Weights of a small GPT-style language model, trained from scratch on English Wikipedia.
Architecture: rotary positions, no biases in attention or MLP, capped logits.
Training: a variant of Muon for these matrices, 163M tokens, 9961 steps.
Each number is 500 + 50 x the weight over the matrix's rms, rounded and kept within 0 to 999. Layers, rows and columns count from 0. Numbers have three digits each.

# layer 8 MLP up, 320x128, rms 0.167, rows 0-71, columns 64-127
480413590479497501484496408478579533460552488466508472548527426516509499609522522497382581468517467444518575635459515484500500589577543399515478518513438538509457495419462379557457511496438459
489485500538495463545601498488578493522458460541574529469530513500593493474480495474507485477560496504526503466584552591599493550507475475543517607458616438502525536494466475548423474535470395
459539496518525510518538595483481481438571530574515404432536535510428458536438556532501481559428548496543518572437531509559484502518527580505476416496507538547396560548453400489538503612432453
502435518437514501509584504397576523501520548478473539476441496459485430505463532454558441462528493501431453517593493552515451471527508525451519457481530522433493515477429510489542539478558532
512497452581483520539526481419477446578450422395516580427533404547517508497542475520494516541545463507473573415493494447592468490562512436530548437483519518478491508482469539571433538498540453
463421526555479527567496473467470515615417527553609464489553517434496459516549502484488418530414499484478505406488505479460496475475549501352594450464531489416517520521534544487457454516451503
542514474523454479547464505504525473411528498399550541387517544521481494484512469462520524522576556494504419392485444506496507490462508445467498430597492479496478428483544523517496555571564453
573519517445633541400545551577477525496522569468441453478401409560511491452464546463531540524490491481477437431461461609440503472438443484539487510416581427467510485450559481486603494474549388
448530543444603497434471501552557487560489527442532521524540479554488589508518388527473511559517520482508510471428435463558477500569444545500529421555423579566460478577588496516527511390467436
444458500438536543529471521517476531427423579621492469492455449424428414547600617546549465543487507558476491527401517452454489546546546529575484550445474548472474536617574487543496539457535489
538466425535495528433516596439404539565593516522547496535520467546582484531511454558543437434585468518562521531538447576434558392514432550509528402498586475450465521500428497473509539528468444
571503542528485529423479557576518580530511472515530542513508572468466470407452525497488427528526544515436471476619507503436490505498435500502545543523437424522481574511510447565524539461466493
520542411502573517506541502450465548531533529449484526367523471440543416412479532520529418523636598481539503425571500536503424500472517553551478517527529588564566511475468478554544504531521483
461433441425509506490416462522420539396467516540448501593511444552484481414546496476487582568450561482427595490522478491543497618518414446473566439526510443484530525434519507547572497494530506
495528434393532576484556467562505467544424511499449519599452503559418467493509533517460527514440569460564516546463415465486534496486471548591453573564449587492518529504425493461496511463447493
479537502477603405517527467448484509428556436454447563544367531571440499513604517534487429539495440430552482453468490508553468462482600402523511535451412383492388466483516509518520502486475519
522525570517524501537536521462524541494566388419504500351499565458404429535459505534529500486580526616497587575548566478478429457487554501482512505545497537607512473524520521422508512495492470
507521430481512452604569438484425514448538591463439438456431425502519487608537521410414584467486502514445461589492489558343575478578507458549513497607547550511503576377523446456493517508402625
384510509477497474547441455506489496481534524526517502537513499511435439546574466505492450466510539497450437423491585506468470508604496506533471422467558487511500565469433537515492489520468476
536469478488464509557513448508410442481523572526482483429637507490501483495529540535494499499552535584416529548578533498463565468416481474532424494468551478565531456546505507531569472557447534
533461503552492469497450450389641591477520543553453415471545565444508590526522475495474477509531467490487410462522514610488523417587589477521563539414553429483463383468524562513546494492554575
567442504555450496541486456534469471453464487407470503390516501520477457512530512417486569559502477482514447478494495520442591471596437460487466397430478551471502606472530570502499512535441494
519474446510430504483517355498492481471473520551445484562515494524548502509482468498570494615514517442502541517486523550517496431454502565474492517529538522489504551526471477554383463537447500
481545531510576464502511492494445529591483513500451519433550437548481398432583499434528517449496440353448512509507486482528459427499457569519427532447423468492446467504474436501474553540485449
458554440419609453532505569535463482483501552532466475463552545503500450432398499593538524518471557514519523552495530586524573560530426473423515539515553519465509433478530504504508464559514401
523531562483465496570460507521476497580423507539535457594585552437517547537442533525514511536411425498501484447539417471502493599446446496528491494521458479473569434602432542527426456505523471
518445477479518473497570465432415419512459471536428481509574437509520488486482478510508451480596544500403409512515539496445562533464595523465497496574430477538481590526481476565502433477564512
407462461562491408524567422627494526455476500468485514482517544458528448548533538519508496552515487453500530533442461582445431446484551464418478479401456591419521582497511603535502564609453603
452448644523524491467449507552512628532459522446496561420443529575505439528456575466475480615506484470580516398524472579421493414401516534492514523472511526453517482568614555490514477461524438
466578488525422344442473467471507432489481464402618553503470535510525393457458511435456549503443499433527505484530445518507474511523553561511518455485518497492558475521443499501526470489565582
490523556438483501477497528597478534484504489539441552537524480562528549562581443507465439466482495503516407463426415482496542539575535559545515478566449499495509516524499447455460469547464451
509501520565581496571482583505425450541518442554447494449629562527580478548464491621503511482474451590516619492552465510522602445469474517579550542469483516519464434418549412475405472483573520
533509482593564524481447507505408511471476561576456511557453466501555462564538504518573533521434526495530550491468511547502499460506467525500557478514395486470387477544531522480504493458425538
503427480561528387425507515601477489563456498494483534485566502511448471596460468572600532477445578619383545464573473503364505451450480522527556428516566547497542525522537481518496573488464455
535454520566409521555553438515505449573517471522660533579490530535541479531479428488459524450513391419427583497428490463414513514437495562426527385465493474542507433488455508489518537449561498
431538471452450494465588501455450503497470519511483553516484536521448389442453488550421512485408423415609453485464562504563572458336586511478398574467528450636462462469563532538461456496493498
456394564487500460477505551434480514624538502491457529516505504442535423537609510458436529566514472487456525470499408506537523544522537484461518571475481602544552487484513505568510498495482453
477530533524405563486515489442385535481521468528502460481477521559487457473478516501491528576523518493531466447470477452512500594506488495430412585499425509579367545442595489539552486459448464
545504503570507485536469491530479526476504565496415530477538558577512508558558515485526441496485582490461479495501532431482501584523516400393373539534574573488526520500564534498464510454499537
473562477384558437527540541405468545483547489477530480512487509495477465523512437505527550429539493572507530502491472526488468563437370530481546477507484460591556447570476600548398593473440482
458569457498509560435545504493548469619458594531441470527424479558500389520490533491492596523461557485560501507480499434436537533495538589527567532455526508573451502476566441553456489495410492
554599478500435516480495452499509497444505474449534501482516535592491504440490561504431516463421514479508473475513521441442434430535482500414510556438488459562469482471426461496559480525485512
537527546423497514515504497458575473516517486485572542529564520425516600520513441552447547492423466517521518587479437433470500442482460460509536534510430512602508437488511488544506588390505455
377498419452498561515514493618537464445505506512502502526505522606447487460491511547482516538571518458480434536383461441560477492501520535484423426502535401408512555427527552494454498511480475
525508522539475483442479489509518500519464554521494535550508465474466440561589531466431574548468449458376536556563473419572377381492481508473498416499515571507584477448501522507431481526448572
459515530458506428505528553525523478396500475507499543572555520486499416516521494470507557560438493411476479519510482501520566501454473525383498478567587522497449488458531483521445420453456507
555528517514526453533475513514525451466497536538427525396564477489557479428389568492404503557459500556519498502468476468382541439457485458490478507449507580531458537461478431479531329415488545
588474507451452498562412460547517449483504505521507415501445554498521541511545475438541518475539471562507515413470447525590521551526420508510531506571535522561423533422527384468428475549555505
489536389467479395535526583478381446555525481537553505533537540494489546566450480485526553485448586576542528459507590518496404507585621489457490381554496435528526465460603525472479426469469460
461535392460535496457506527492591517468468425513603490549432549479558441440557551504457505540511532434421457384546575514478440549520477514483469560533532409603472516444430547503551467524401581
499537437503457552346539540416568543507581476465540471448492534471433529376526480474403480450522539457549509530462435505510503580490435467438478516542440433483513487537483561547541465477503509
504484495497555458476421534571449474541486442519388541517516513603547464401506512541565545450468490545555566573432579532491452511495514452466566498579510491409453471492478575487415559448485504
473507584487496496466539510581539520459523477492547446531478517525508550465495484508480456440499499483588490504479545460524470405454456450512480444406503401521445539488461534482481477568519478
489507561552453461525546487513549449487473493540511521455538475494565459518503514506517539528495498551574554450462426455496544357431478495521570453389452531472473512445519511474483507492429476
463470461526574507479463443560512415575538425501490538499555506469532428502479479590538492536573460454410566508509531409538577521518557461521498492564575506541530544590463517550460535515523415
513536537491438517464562452421606450501474424553495523586523476506494450531451565489533568605476461485495476488502512479519548496388465426474548482501547522508529492538590513503509534473481417
572471493625510607581508545453471656454555443430519493461533486552457496498578473589492428413499567583466461464519516592503532630432429549515450427485484532485583512483465615524489506534477447
534502593528453537464496475521457513530495412573528504534536442427496531455530512470456526502451580480382525543450544489462566538554458468513527506547540527478510506512561423484491446400508435
579423545487489530504483443552469436540465525527402492577503548471457453399494558530539491520466479393518579472534565440458521498596526439456557614484517464515500516577479404462519550615497519
495407499524449596478530455508484378560535418566523458511491458469578513549494473536481509551361531458515430511408451464501448510550527573510515457531542513492522459445409466454459492558445503
433479506562491468578481472496532480455470443496441481529563495489540590434499529533394543519450504535418482519435384513531496566487461475530364496594471503580556500527510544563497512564527493
455502518482530461463481609515503495464480471501461509539528499577518500533490508438442495437538443585514582650427541459456463423549543536561584434508480482543501422467422515412482534491557539
391546471473447489501585544538509427539448510482449523471379598493509525434537509438526487464522472520421430562530540451540581442469514412550473500492564513468486449530494546602469468503472508
455542537418495475402441521380465516487593483478399408569533491519561441550524670555504512551435639491566515481521479569478400543378440467498489489540511456567421536488537564462515506490605511
484504493491546556521419578463390533492480438562521480560565479633447496563466524572494424527441471559560511432532588544468547519564518521544513526517547387545404558511433461468509502482479457
563446531542475509553500465543452475501442522611531434497433494570446577489481533562480502463486513558495505452438429471538513458461553535470481465433445469415553481602626484531568477445436444
408469498372490562536537470516387447541486418595477544554465421514570497439552504495434474607484598482568515467553495488583508523531536513476496446579515530539528402554541477438457563527447512
441493498560476492569499495534445456500581577435504523505448577475502472496531498471545392505515597456529521558544566504469506490523552466512515563537507589453553517416486518514428555521550553
495527418496498469440539572540511499557515491502524534496531475457591500526508486474422447445505518558591435471514571487465512491461491558497505448590401528467525439415511580588513538469524471
496551401500561467489520523469457457467517542538595461485527475441571624531532584607542584571513549471509502437513494531502416528520466493465416546565541525487586553457507495547568562508502514
516566494477397554492524541450531423484513472464491551462477511516509557513484445548475469459498573553403472512503403476532408485487537525484503488486511479562486484588481547439509609526628464
509482552496525443447499583562458409558455410450583484591443503424599514556393507522486528495523451492564554531516530507537474559597542461483482478412467457617484518505448480428447474438483454
# layer 8 MLP down (transposed), 320x128, rms 0.156, rows 0-70, columns 64-127
440566532480466469533462440556520508441599520501466476444470579535569471486469545476496537458450470588510491490519442494517660502576568435441445567503487504521492484603564525579584393471570568
589551431523453464519496428553586454535471535568524427474465488512509513497469576462426477398503497583455543506390411459504521558553545560513638452515543481498488534491592498561516507551506467
446434500531501477448494500626524540556563555537555420501569478546539525415575528458501541404505532529516496366478540552521456455418553492515462398384526441479459485567487498507488530496539580
524495485538476454528439480514537576474471499474470650476492544497545486494503504514541422500512524481429537517509520468497483472460545478466587465557596499496542479520532494456541501511554440
503514433499562481482551472600443454533553527515547544537536437506487570472434516460442486521532536494567626388519520531493468500480511595572653502531494413563594508532537557431445453540507437
553540541471421490477578548540431478453481479432580512445436607505493579508584507556502538429461552552465527464473473529494571439490590488519562537487484462444499533479421385539437494481541487
495447483525476492479383503588407536399416502464393548486591500490500447470504510556491470545512521471523530425495510532547453536500582510544482497491497433563560427453553515529570583523514474
510512569450519596453568438461530533484474414496547522548471452482609460539495497502403477533480618555548460433534385498451469437447380586442464548546512543521429452494545554531414486416408456
518466536556501442482534514480512530537524400501652546509496377503521484509438470431570489560427448528441491432400408559573497506527478481527515514485454498497559526492462532561433500491475491
514486537588521477510532595510510562549452535442412554439483572495487464554502522485495493467418527431532451590588452527531510452425516456603529482463504485510561485455481589454479562476500529
416499445537495554454509538517446460493425447398463395515419523518602599519544528469544462472449494527494475513530450544534546456443510527526552558537563550469486459519561453526509424488528510
439499458529508467451547526392530467449469502528532615488469446574501524496456478544485537449400509473508592568408484404500476545578539587457480516510498514456596384465556497430470496535508521
491526540466541556591471478524415483564548468514441461389472537463533517516629556550507456449472459489494487627485632498498427513482559506471497456512540468491569459418536422478493580504438521
474526471477520478500485531557472484546518480505517403487510494599556527429420429521513438427414452548492485491495582539470567482527468545471475453509489480497539570539485415544432509524440536
522514480490559458377500492554471513502428495474483389469484452547506433507519436475579495481529476555510501483469471405442455480491485458553621589455549461502459565579448455504481542494489526
431499541423513527522446417511462497523554526538501484614478551479505454538513614401514480421482575493508502525511553439452487444553558606436489476621437508513496507560518407470541464555528529
524580432493534483411486564481497452435476454511481423474545440529483571502429516504426369584556476462559506524581464502507602542527513454509519600494462426471478471525531484473531544541364453
538473483537517538541591529485499484485605497551517564375425471543495534564566509549613501561452587414424555533380552439499432385567484419544427504487564523492570615440380515385531487461559505
572528529526485515404536493431561493460464488432428436452529616517516489517499454525496523515492550546536535450570573508469463437488471512487513523545430453511449487489473560504470518553514509
402533561518409520492491519474512493486494639453422460515548563452564511460551452467425458562466467509473498518521470439538437532529436541559466474493511466435406602480425515448462434509438475
516577391439415504445513507561523540510535493458538629606502539561467469470518389474452523524512561441529606529457430571434486476519508503521606540484473510464505560511443476612449562418478452
590473488410560457544498482582485411466506457488527486505456458452556509513538544476473459531504514444455515531454520466532546474429488423422410582578516433551451504463530514487530378468479508
464520510374501444489610461565414496592472479503558446520421467516430477529398484423555511471586473490583531592396464546562539518513489557468487456479405487560495559498462500634499424503518438
487495575543439440465457555532510480543542541580545497464544559519434569481540533575457518513489499582485433542552574481490469427468419496405539387524552420440549425538555521567433510540542484
488416531590464452549558447472466539560489487515507603502429514454505538540460485505494453453527473457550504484515487620513453519453532482535452344467522506560498504408496483480517501434535562
540505435512547607483491475585391498508474447509471499516464459369546564572555536495511500505490477522591482512504494470451483508435474593495487499467555494519487338557484466431499485516491415
511519448440492492523481513585526487486531521504470350507511569521467558461513426529429445525493536536569540436486428517531487519525502606503548501453540501540527529434514510554464469451568504
612547454523421484513513425453478457412430470466516400582526518523439493491473601532551445553508540569550391573494475505537583474485510584422491549552487462593475486485547489511509447451550565
503535511532540525534495483501526516561576490500425562521440509494503527460488461576509497530545475428441533535524433460498432470465431482507491473436531497513459468454436403437497444444479518
357477507447440461502428378557537479438449602547368487461535595506466480482417474368532532442590544500426492404483548504498531515585516495516522549504481500450553481482515507486552432507464449
600450504570518464498510536431506430527450457481486477499493567490443457487462485464523530457473410548459617451463499516408519490483426438501445546431489462548479517533492565516579476434511455
487500485501558488532506514519556416465485511608601480522465480525588487474543525563495453411462535497450534611514512570520469577477445422476474438450417537547464454443416540462483607471443477
537551562473474576482438491529503413505526442442441448438631504493482541499572399463489528486509468498525461508626550517522465517509460487514434460475474534482599455506404520476496491555552436
518511479561512464491484467522489554480449496435535480490561494499627464518428459449542481532497595515529458470477432484413567454521428541527559493515592558532490425500476485464418450436439450
409509512493519382602502474453578456557467539468562459422569503578536557467522560464536474590496505528416546451441506568466500583574510499437378573539523509539481467481483568478564470526588491
504458509498442497502521483487573428482531469480452473500511447452438525430403536554481526548562508511546456506464472505558495504483510452496426631501490463505531503471493406504510473577459617
596491432485536489564487527430465407484497488527504466404517414486558555489467553495465473450537391459476498559547534474446469440569417574488462452511451537468547456455536483577494475554494474
523521544466437477545489565477514506454522493453533501570555500543584535523488574528379471441416449482488521421519414455473541451466448549540427521459558537423480512484461556568494478471506550
481474470491488448542548441522525499528480556489556522484541489484579503469486529404448452437487407658461522514579562512460458449488488499507508568504492540466466546498484455587493585446530539
543539517478631384596490498473530549535501530469466473437473482457421460519622594421489600448512504511494481469494425498539521484478503437513457483557477415507584500449527510586501563574452526
464525502418459507434466498436484481520491585402472431431585518382513499557545489512477525534487517541570573516557599489520514511517444485462555459525544497498546522487480578455467486521521497
402499506536500460512502534488463497583547550550520486631501428543506486461543478433504518445525489530505578569524407414519505479533546512498527557518466582542515393476503501508542525492550430
515582597533484604425504515546504475509578514513515552515403477553566451453532445473473488461563501514462523459509512504519514521430545392482553334605508466569582437487459479594450581443409595
471415416564520533415479470439446591479497496388404465446437483511513472602451534489480467543447544445429528471420458451465434461594533539551528497461535490476602531579553479431599475533486473
387492594509425399479517539430446548583414578585468422546462498572580524540565522577508403598553495561532502587420532482481518461433490656524485516457504522493416461551570531581507482471483511
517459539567465554540549527535559528579483476566552551515449505450549482487545605492520521510501446514418473534432448507469539532442417485465513496428571495622458545465545458471498505535493495
494445490456535463536572564555468373548422522532452441398378488456567498467503451492503599512534528524454548516530481474511380459429515478532450577533532564481415528493476549571458517525555525
598567502431508541459441471490513547548483466439504464503611525504533536489577469554604528461420497581463552476518532495475548500464455539531566545457475453442383591478570543494587443406580521
468543543447470495525532453483555530456582563514524416502424451539579530537470547467577462460502431511493501545500531606489545443453503480592491546477575480512545587581468532569433500455457542
513593380412362552531500490585464453496449521511513501548491521545486521434540544458472557402589582451474554544579552598497534496476488533479502407464558529596518484539443482478479483564505504
523485493488502574563589506468499473546518515481533504420390428501610509550574595457420552486531440391468539539463548543490482510411482438594551401609500528483472542518425483514582499495501539
538475469492565486404409485526502521565584499561566427531588465503406455445505541504472441505505560467480502431489440395437417493568549422500545451622539491543579531558473545480598508529436629
460473425457336519382508522507444519608511561517512459545462425493499514533466574425459462538381534388600441507548473505501438478504533482434465475573513516491596535562454584484552486494546573
461512489544537550489532528515533503503491535487502519485499485465551461532571461456464491435434541549464507503513484416520439518496485484509472500498533500438518421477505498458495499549549601
566421513469567461432561552525498511432595532481574473534528519471528446525543538548500474455510542461487528494464513450526453552487539548373542504521486526521511508442533573497524465541508496
463438560466546441483516522492486450478422410516466476484494547452512519463573597535473591477519567543483464523476505452474547527549471480408474576500554523548417480535475556475586509576559536
627477458464431430521444504478507538464534531361477512442551504613467464338413423497506553605445535514473527523504514535541423489462560503585458669481477483518523487593474621497561472517473470
520469548500537550467469503516489497484508559498552420534449511501462549595523444487456494476497530520459516559606463515518500432453604555513545537541423477427536503476498524528540416516414513
486570492482498533527499575461576520525500443495427395436543506416514523440504440616497476509530494526535442430544572496528512505463430520532523469507419552419466480543357639453516479475532528
568472532473507621411453403528456481559610499509504476545487508544512458454557556568434567503426530503496474484540521471495557460420497506568542444555521545501482514492374507544493474553458517
499563478457448574518436446508572525523514427450476513484500502589499526505482455396507441509425539524498464467386466476517568660538446506478481514544491531487529486529485503441560495514459522
545495533564502513516530407478501538476529510470510433435531494573511436524449550395505483467608472571507579520521490504571540544470480450526442573587486428479535514501556496460425556539469614
469472586510389455484581517533463537487478468442601557488463524513471542525568478540444523431489405419452506467494553468498517455542564469507532538443567503508553512561448507568501496531444606
557569586506468501388400512498630627405550481430568510593482571531514566459472632455462532460597519441471489492562534564506533536441557496523426485394493542515506389441615565457493572453444518
450563610490532525471518565503517483499587599523507499557470488498496545601631477464495506577429488557480541504528498580459440463509513550550475574536532412544516514549536582484494524482481518
532486521519505547485528588528487541467436514536497413512465502549468571517543489476553464507509515550565529588470443536424501463535524443451540492443438455579421517525588461453521544399493407
514542460374474543469548393488417420529546521494475452498577517513494506514508555466374485440457579467532427542486464498469479500504565538486540438506440543571486574505413519560481523476441437
561573544422552523546443484497473551472494582559539553567468541569551563491507584538378507490565473494540506500505425499499507479582422563468456557495474556568466555497481475490511546548578509
461399469527501500490504500555514500436451460627456470606475417559452553465430507498448614547462552473537507497471455535499458499537479477452495481454626412488498503506537515431425493485546499
526506539543501518499473560447497449480458511553424581551526462525597474440483516415491443519420537464562390485462447391523508465582519417505583513515499574540510504649437565477485481559505462
474456485534565601495506445497425534452518528570433503434483547558450541554484508544389551438557548476509408526459394475469484534512553549423480511429540489424588471589556502491624534554545445
# layer 8 MLP gate, 320x128, rms 0.156, rows 1-71, columns 64-127
527491554509490424520601516599516454419522562499532534536426520477425430445456524447440474448480429603554546538425418459541530546544453541530508528488524450517464493514524499566389587569481385
518582586566542582514508453534455495516375453593503481537607460452602489461538499448506522447607509483480446431569509513524543519522453498449503516478477573431528500561509387529581535443470450
496423537514464579509503602424565487472478493513562517479496492472550481473474479481515445471475563488519595417510497467444462405499465542397602513367438505458423486512536539500492483592585507
377554487551493507476548501444468468506500443456483504562477520551527425544500466443525638561477540536478421509580525511510524575417592434495470470443495597500404554484575446530506471479503500
497497446493523536521588486398510439494471541445516512495519520482454441528457517472545522513533537587433520447552488516469459492512486590417449433498536586521548473503500546481539442613491503
564573489534415572381515404515625529579516536467560490529474491536465525486535462413460481517518521483476451541568508484479487533437493561491458537502521488471547460535541451478549512550487443
560436488478544483450562532578575559423535584382447571614531439459394503496482549505572534598457527501513423553451588579419570454465646553539565594514583460496534553548392479448458565550490535
463503546540514559473482489449560528501527508512458482480588465474529346509510486362516570555451559569408488475495541504432439483462545455525513373483466405453543464654452602566407450496504599
532464476520524533566517472384521579435463493420536527473458576465548560550567526442527526539426474406433532579534519529507523525482437432503475531499561616480480513549524432406498485387457458
554531590544533461441603550482543540513443464474503579476477451533443570534532519443543526484440467516543502565498456515513505479477512518547451435458492555532605546534512477554562451496511537
555484524471498494549521471490463506537499495526531477501516537451523422542564492489552444489591503589519441442512477502435560361499463527575511509476525544462393527536473514521497544554486577
478646598479439547562555521513431491478528457489471536596470481489529493441523408519430470458486532520440511485605433563433547587495475460420460550448629443547505490502521471475476502519553489
532479525506491518490605545495436563518518449487439531494498443571534454418444483589521455397571542511475479510492466485456601473548500517435545570501583524485558540507472497492538503527486433
480478534544572388617470512564510572476563511503597515554501498452475516529451489527543453485521525547538452460496503554482545476449519475512499446483451485410575506446552532487511551422514492
508482501515372536603472507477471499525547544512473524418414461438531544399461455351479555456538437502505498588518513515588482547439439414470564474527555478501597496492483455440432522536617505
372548474495440500483468524621455401548464501488558505475471468566527484492539523541446513538508361495482522504473551508516541502487532487537524467515427529456488460524526553510458521515503543
544607419552462475523450485504512426387492518507472488551500533507458507479562540525436508540486473484527458486553510471449516396418481520460558505505453435415556496530582527477398577583508459
431441579568468583516516442489544441557483506461470469558507468493493391481538526483472525561516413540594637581542555513554511520527519481537570485562477510522493555537503565526385531526556518
454643476446460497426504459575497469459496549528465422472495519438404436500496481537588505494513507454578505502498488483543576567457476378472493456475490584484550375535621431455515550475474519
446419586519570515610544521582493448504440516567413471478580534497490484521473548527473559586523576507380490501481463490460492504417530439470512584539543494455500547492543500462522432525471468
444523517530468440432503506520498532513494533562511545549560497504469450454554484497513450528587525519492483537392552555586563516532424628483602437485525491459601500588424556520425492547529545
457466448507505464582649518508575543443526526421555530443594489499532451559508453433441465530502522536501518519524439517458518520548468593543451533498492527439595512547579480508510585350511552
519499487535491511504469496504513510554493491585563450484464515457496513456561409559485524407562477530488573520560481513570524545532506564537451514453573513503491538550413491463494594513486446
485548527520489507411597530504480542533554413598452507533420446510532540523495498462534498457513485490477500512499546513458505378564518480563398545535491434526539474532472528486554593495514446
465463393520450443443492446542515500483507471454486509556496520494489548520520445524492580446467513583489506506485468418486384485490519514545518568473486470467574407487453456478563613478538534
505470495523468418502483497493513483463523470480486551519520539471448457492512443483483404492474514506487542461523474549480425585398465558509534463525505537461532558463545469509547492520658485
553498481473423574450554495489511481570498531495615472522533504526467521453551507468507554508570511440620545521611442453466466396529465504492505549564539550408492452448511412467509540585490531
451562454539428530471463419484423502557414506548454461491529518538469460521602437485526424592484474468492524468594545469475554495499424535480434540451477485470519566560548551492499481452579547
575496327478503509422469537646380461477479438510489448448544446455425419434372487566435621442485482536474462488527476495528398548489469507484448468390485505415462542525559510476476515480475488
499492491555448502530574476449450599499490482477627493500460455481665535510516534533541583526473553408497529532544473581545469515470475541460549472431465524450458456414544494495583492564502453
345446479482484481557461534453486501472463469446548549492539391522574448425413567459474546472476650483484605424485472476473598415528530509515359497404500554451546554520491484529385496489525516
512491512491435524564528500597562547553521515466607556525430442534544500524395486398418422543569519587480517433557441545475542499491515533519559505561440426472463482498494537510541521470510523
467506507497445459470599547634438537422561491467510532456551374557458564573515592447523569578432465502489586500559612610541548514502541381588480448568467439490576549432440487441526583511732419
497518498503450501511575502595478514462574519605564416540460566522487501489499535545498425525457472504467504511526457498404467481491498538420399410454467457526546528436524446528495578491541478
512522538500592493418535494476563527444513549599458488526452475483448523500459434471583489502520454512480501487483507501454511492572421586523523458461502472477515580478516410448581512475523501
513413546547439468501566454590556579510503528511516513491457510514514446477520500553585530489487472528513437488533427440458526486470524446470523498491558511564512439466560484512556541415511451
557526524514527619448476553445487493552554517443496517521543493514484582481547470533536506519525555484493460495488492492586630485561497428467488492501502517544486527404431566515550548496570492
459583486515536593540491567561585561437467433527431485472437530566530514429524515405490480587491501424465485505386486462533571502539457506492501423482491532497481510479552452422498457501424478
482557509495570496490484519440538502500461579549514500477440383547412485534560499464510483583548439650470514448508526515497577467491428489426593553437434512582537486507527479518538460437414479
465582524519463426513540544420533453576503557389557469562481526546487453510531561506539463440525434509428526485517590537541580501513529449474526471456508553573532525479518535505496394423517556
488470432439462489411505564490483585477515514518518462496496477568477424474594433532515536418521614460539555542460489546455500523486569476497414500531412491430521476542515520518482543532494442
447547556426487663477469423536593488507460557573528490541491460483476497515501459463496462498532444530543492540486563476516473519463611591547534550537472477524524508557492515532463537529516514
413457503433522470468386581552541442461508598553535405496529506475474503443482582457497421545465434514533502483503471504526471461487495512424475547538427569484400471426603516469478442500467604
531381562553526482554409501510580459494487540466496457506559565454452530467446594519388539481472463487519462608448517529472541472519501455505521401386609493506567447524487444377442533481486553
481510454499469540475432551595537523476466515575488528470529491524496460496463607375491582550469463422505466522492475574558564503410448484485556448531539455457470478467513461405429504422494470
395438518536466562606513519528497585516511507602527531484583464469510452550429388532491582557543482440493574541476473469494542386520463476403571570437474448527480538456473568472497532447428581
516602506459592550437495506574526538506497452494436464633484585549450589367472490527558477541382471458447519518527449538454684556576507460459513476430518451452443455480583443542483507428476410
562469485541446423527540481550676594469465498470578542490422411460508479553453576470537480465525453456424491495529411470507521583480557460493530505531471515524505527444454539449569542435524430
490447413495476542447471474500512479468560440543589501470434476454566569482534563407493481545458432478423418545529573467498516507552506499479547464463557464487534461663448523480471477563495490
370483508459520414560498528586509421488452506502539533439538505421507505519449472519505441578478525489415537468591454532577577527468501486512471560545543537498590495530451437544527480407444480
540492482597489476471458510455551540565504502448429479501544438531559542503460552426513472549495561503445484518505406543436480552596506459477553470575575498478467518492499551519508461497508582
510546530425457460556498491419467568527557586436588558549460454507543505459496523471483566513512496396448444389542459538516582524541461406502522520492530482454543499585371472457538498472467474
521484561517479428459441434478470446557473449417436537514523530453446471547527465558516498499436535631588537463601510474426485488422437578523489495594534521466502436468502389464485495469537568
529495482605475536542491501577667490507516420507525485428486426437476507498481509510485505488409407616518512577534449516549485477598491399482555481495436507457477443511531475549565536460435438
497440476556504438421566489480529457391613429502481536538415481454548487498538549576475560550454480503491498524561425520432491570458490433545562457482475490434488521523456523481501504483533466
514510478511574590485555541528539485513538472474415521559503452418433556401520542498519474572485526495433442465554481576474497510525421532529471572520597483477573512421454429537624447524559436
486474492511461468475444521476521570463557460465510558473432485475491552485515513514477517455519413489504387479555573555552556505485449399480489517428538481481499537446475479468450601501516520
540471417476495484498422475529516505480532546496431483463361503604469512508428484566551484568415405486493441518495525464486394491516433438430453499421575466550538515551508492432484528566498504
585556533526507468457458447535492574443512551474496512423401483501475510474442510546504467423394480421457486510528528488443475478452540481461448524408429481470504530605497472459488490417603510
494564503544561453496510497443536512566531471597452506448468551472439485482520516575449457507520499569449503542480469470424501504390591412454492520563524514488576530477428476356474523470467415
549446516563547571460478499521499566479502546424538486532467507501474544551575561548487540492579543540562587530558491547504363580558447464494505526494514482486469565421557434551459533445517499
405518492453468557529525491576480452469586452481492501566533449569494473402531404501445467492433498547491534445517500412511459468441447505399600489468575520502458605479524516527476521418500511
486494497538522449519561479600433516572506453595498448359558580571501509548509507526449452340491382442454535479429477393433520476530634536440518510575492528513551577495512435419502466517558450
461460482510438560524450526512499483465449484459545496504511537466617533532471496412536500430469498512522492555427508486460441503484569537496567557527513583502529466564512448497416483565553495
531562434552518561489516479403516439505544477326450498451476493466505513531491536556467500417441508520565450520570522527458571444376405507525494522498568562517490446499545476484432478497562336
444569490603463435507463575460515558466423510542538567495497459510551491556387464496532520430600460510514501444491461394477444455465498495511514468459473460530470494520560520509514574448515514
420522508433539365501476576445494532470463503511537545545568481502481488483460533521476488483503502574537559510527478491609404463544542481497504525529472509481508551604401520428457483426518509
560492527540523474486523532405534589609480472500531545435545488486564465426487463507533489422508489521543514558543456547571509492484521541527489509465527566529510507454472493530477589544526542
498613576512488450404476516509456481483495576622432436512480552528517488531525438475493523467490485538461476460522538483480523574494597470581496530601505451455516533477395516479493530481540505
565503503576581441525522461534541494415418506565480501523443407510529438574490405560445585446504512572514463561438436455555483549556496473541531477553589554475557581534465468419559495472459532
468418468489491389448452535547455470472527411555519458510517492430485488381494502480527509462544561616486461505538508512494522407479486574481472513515498531454622399508434418557455497442500543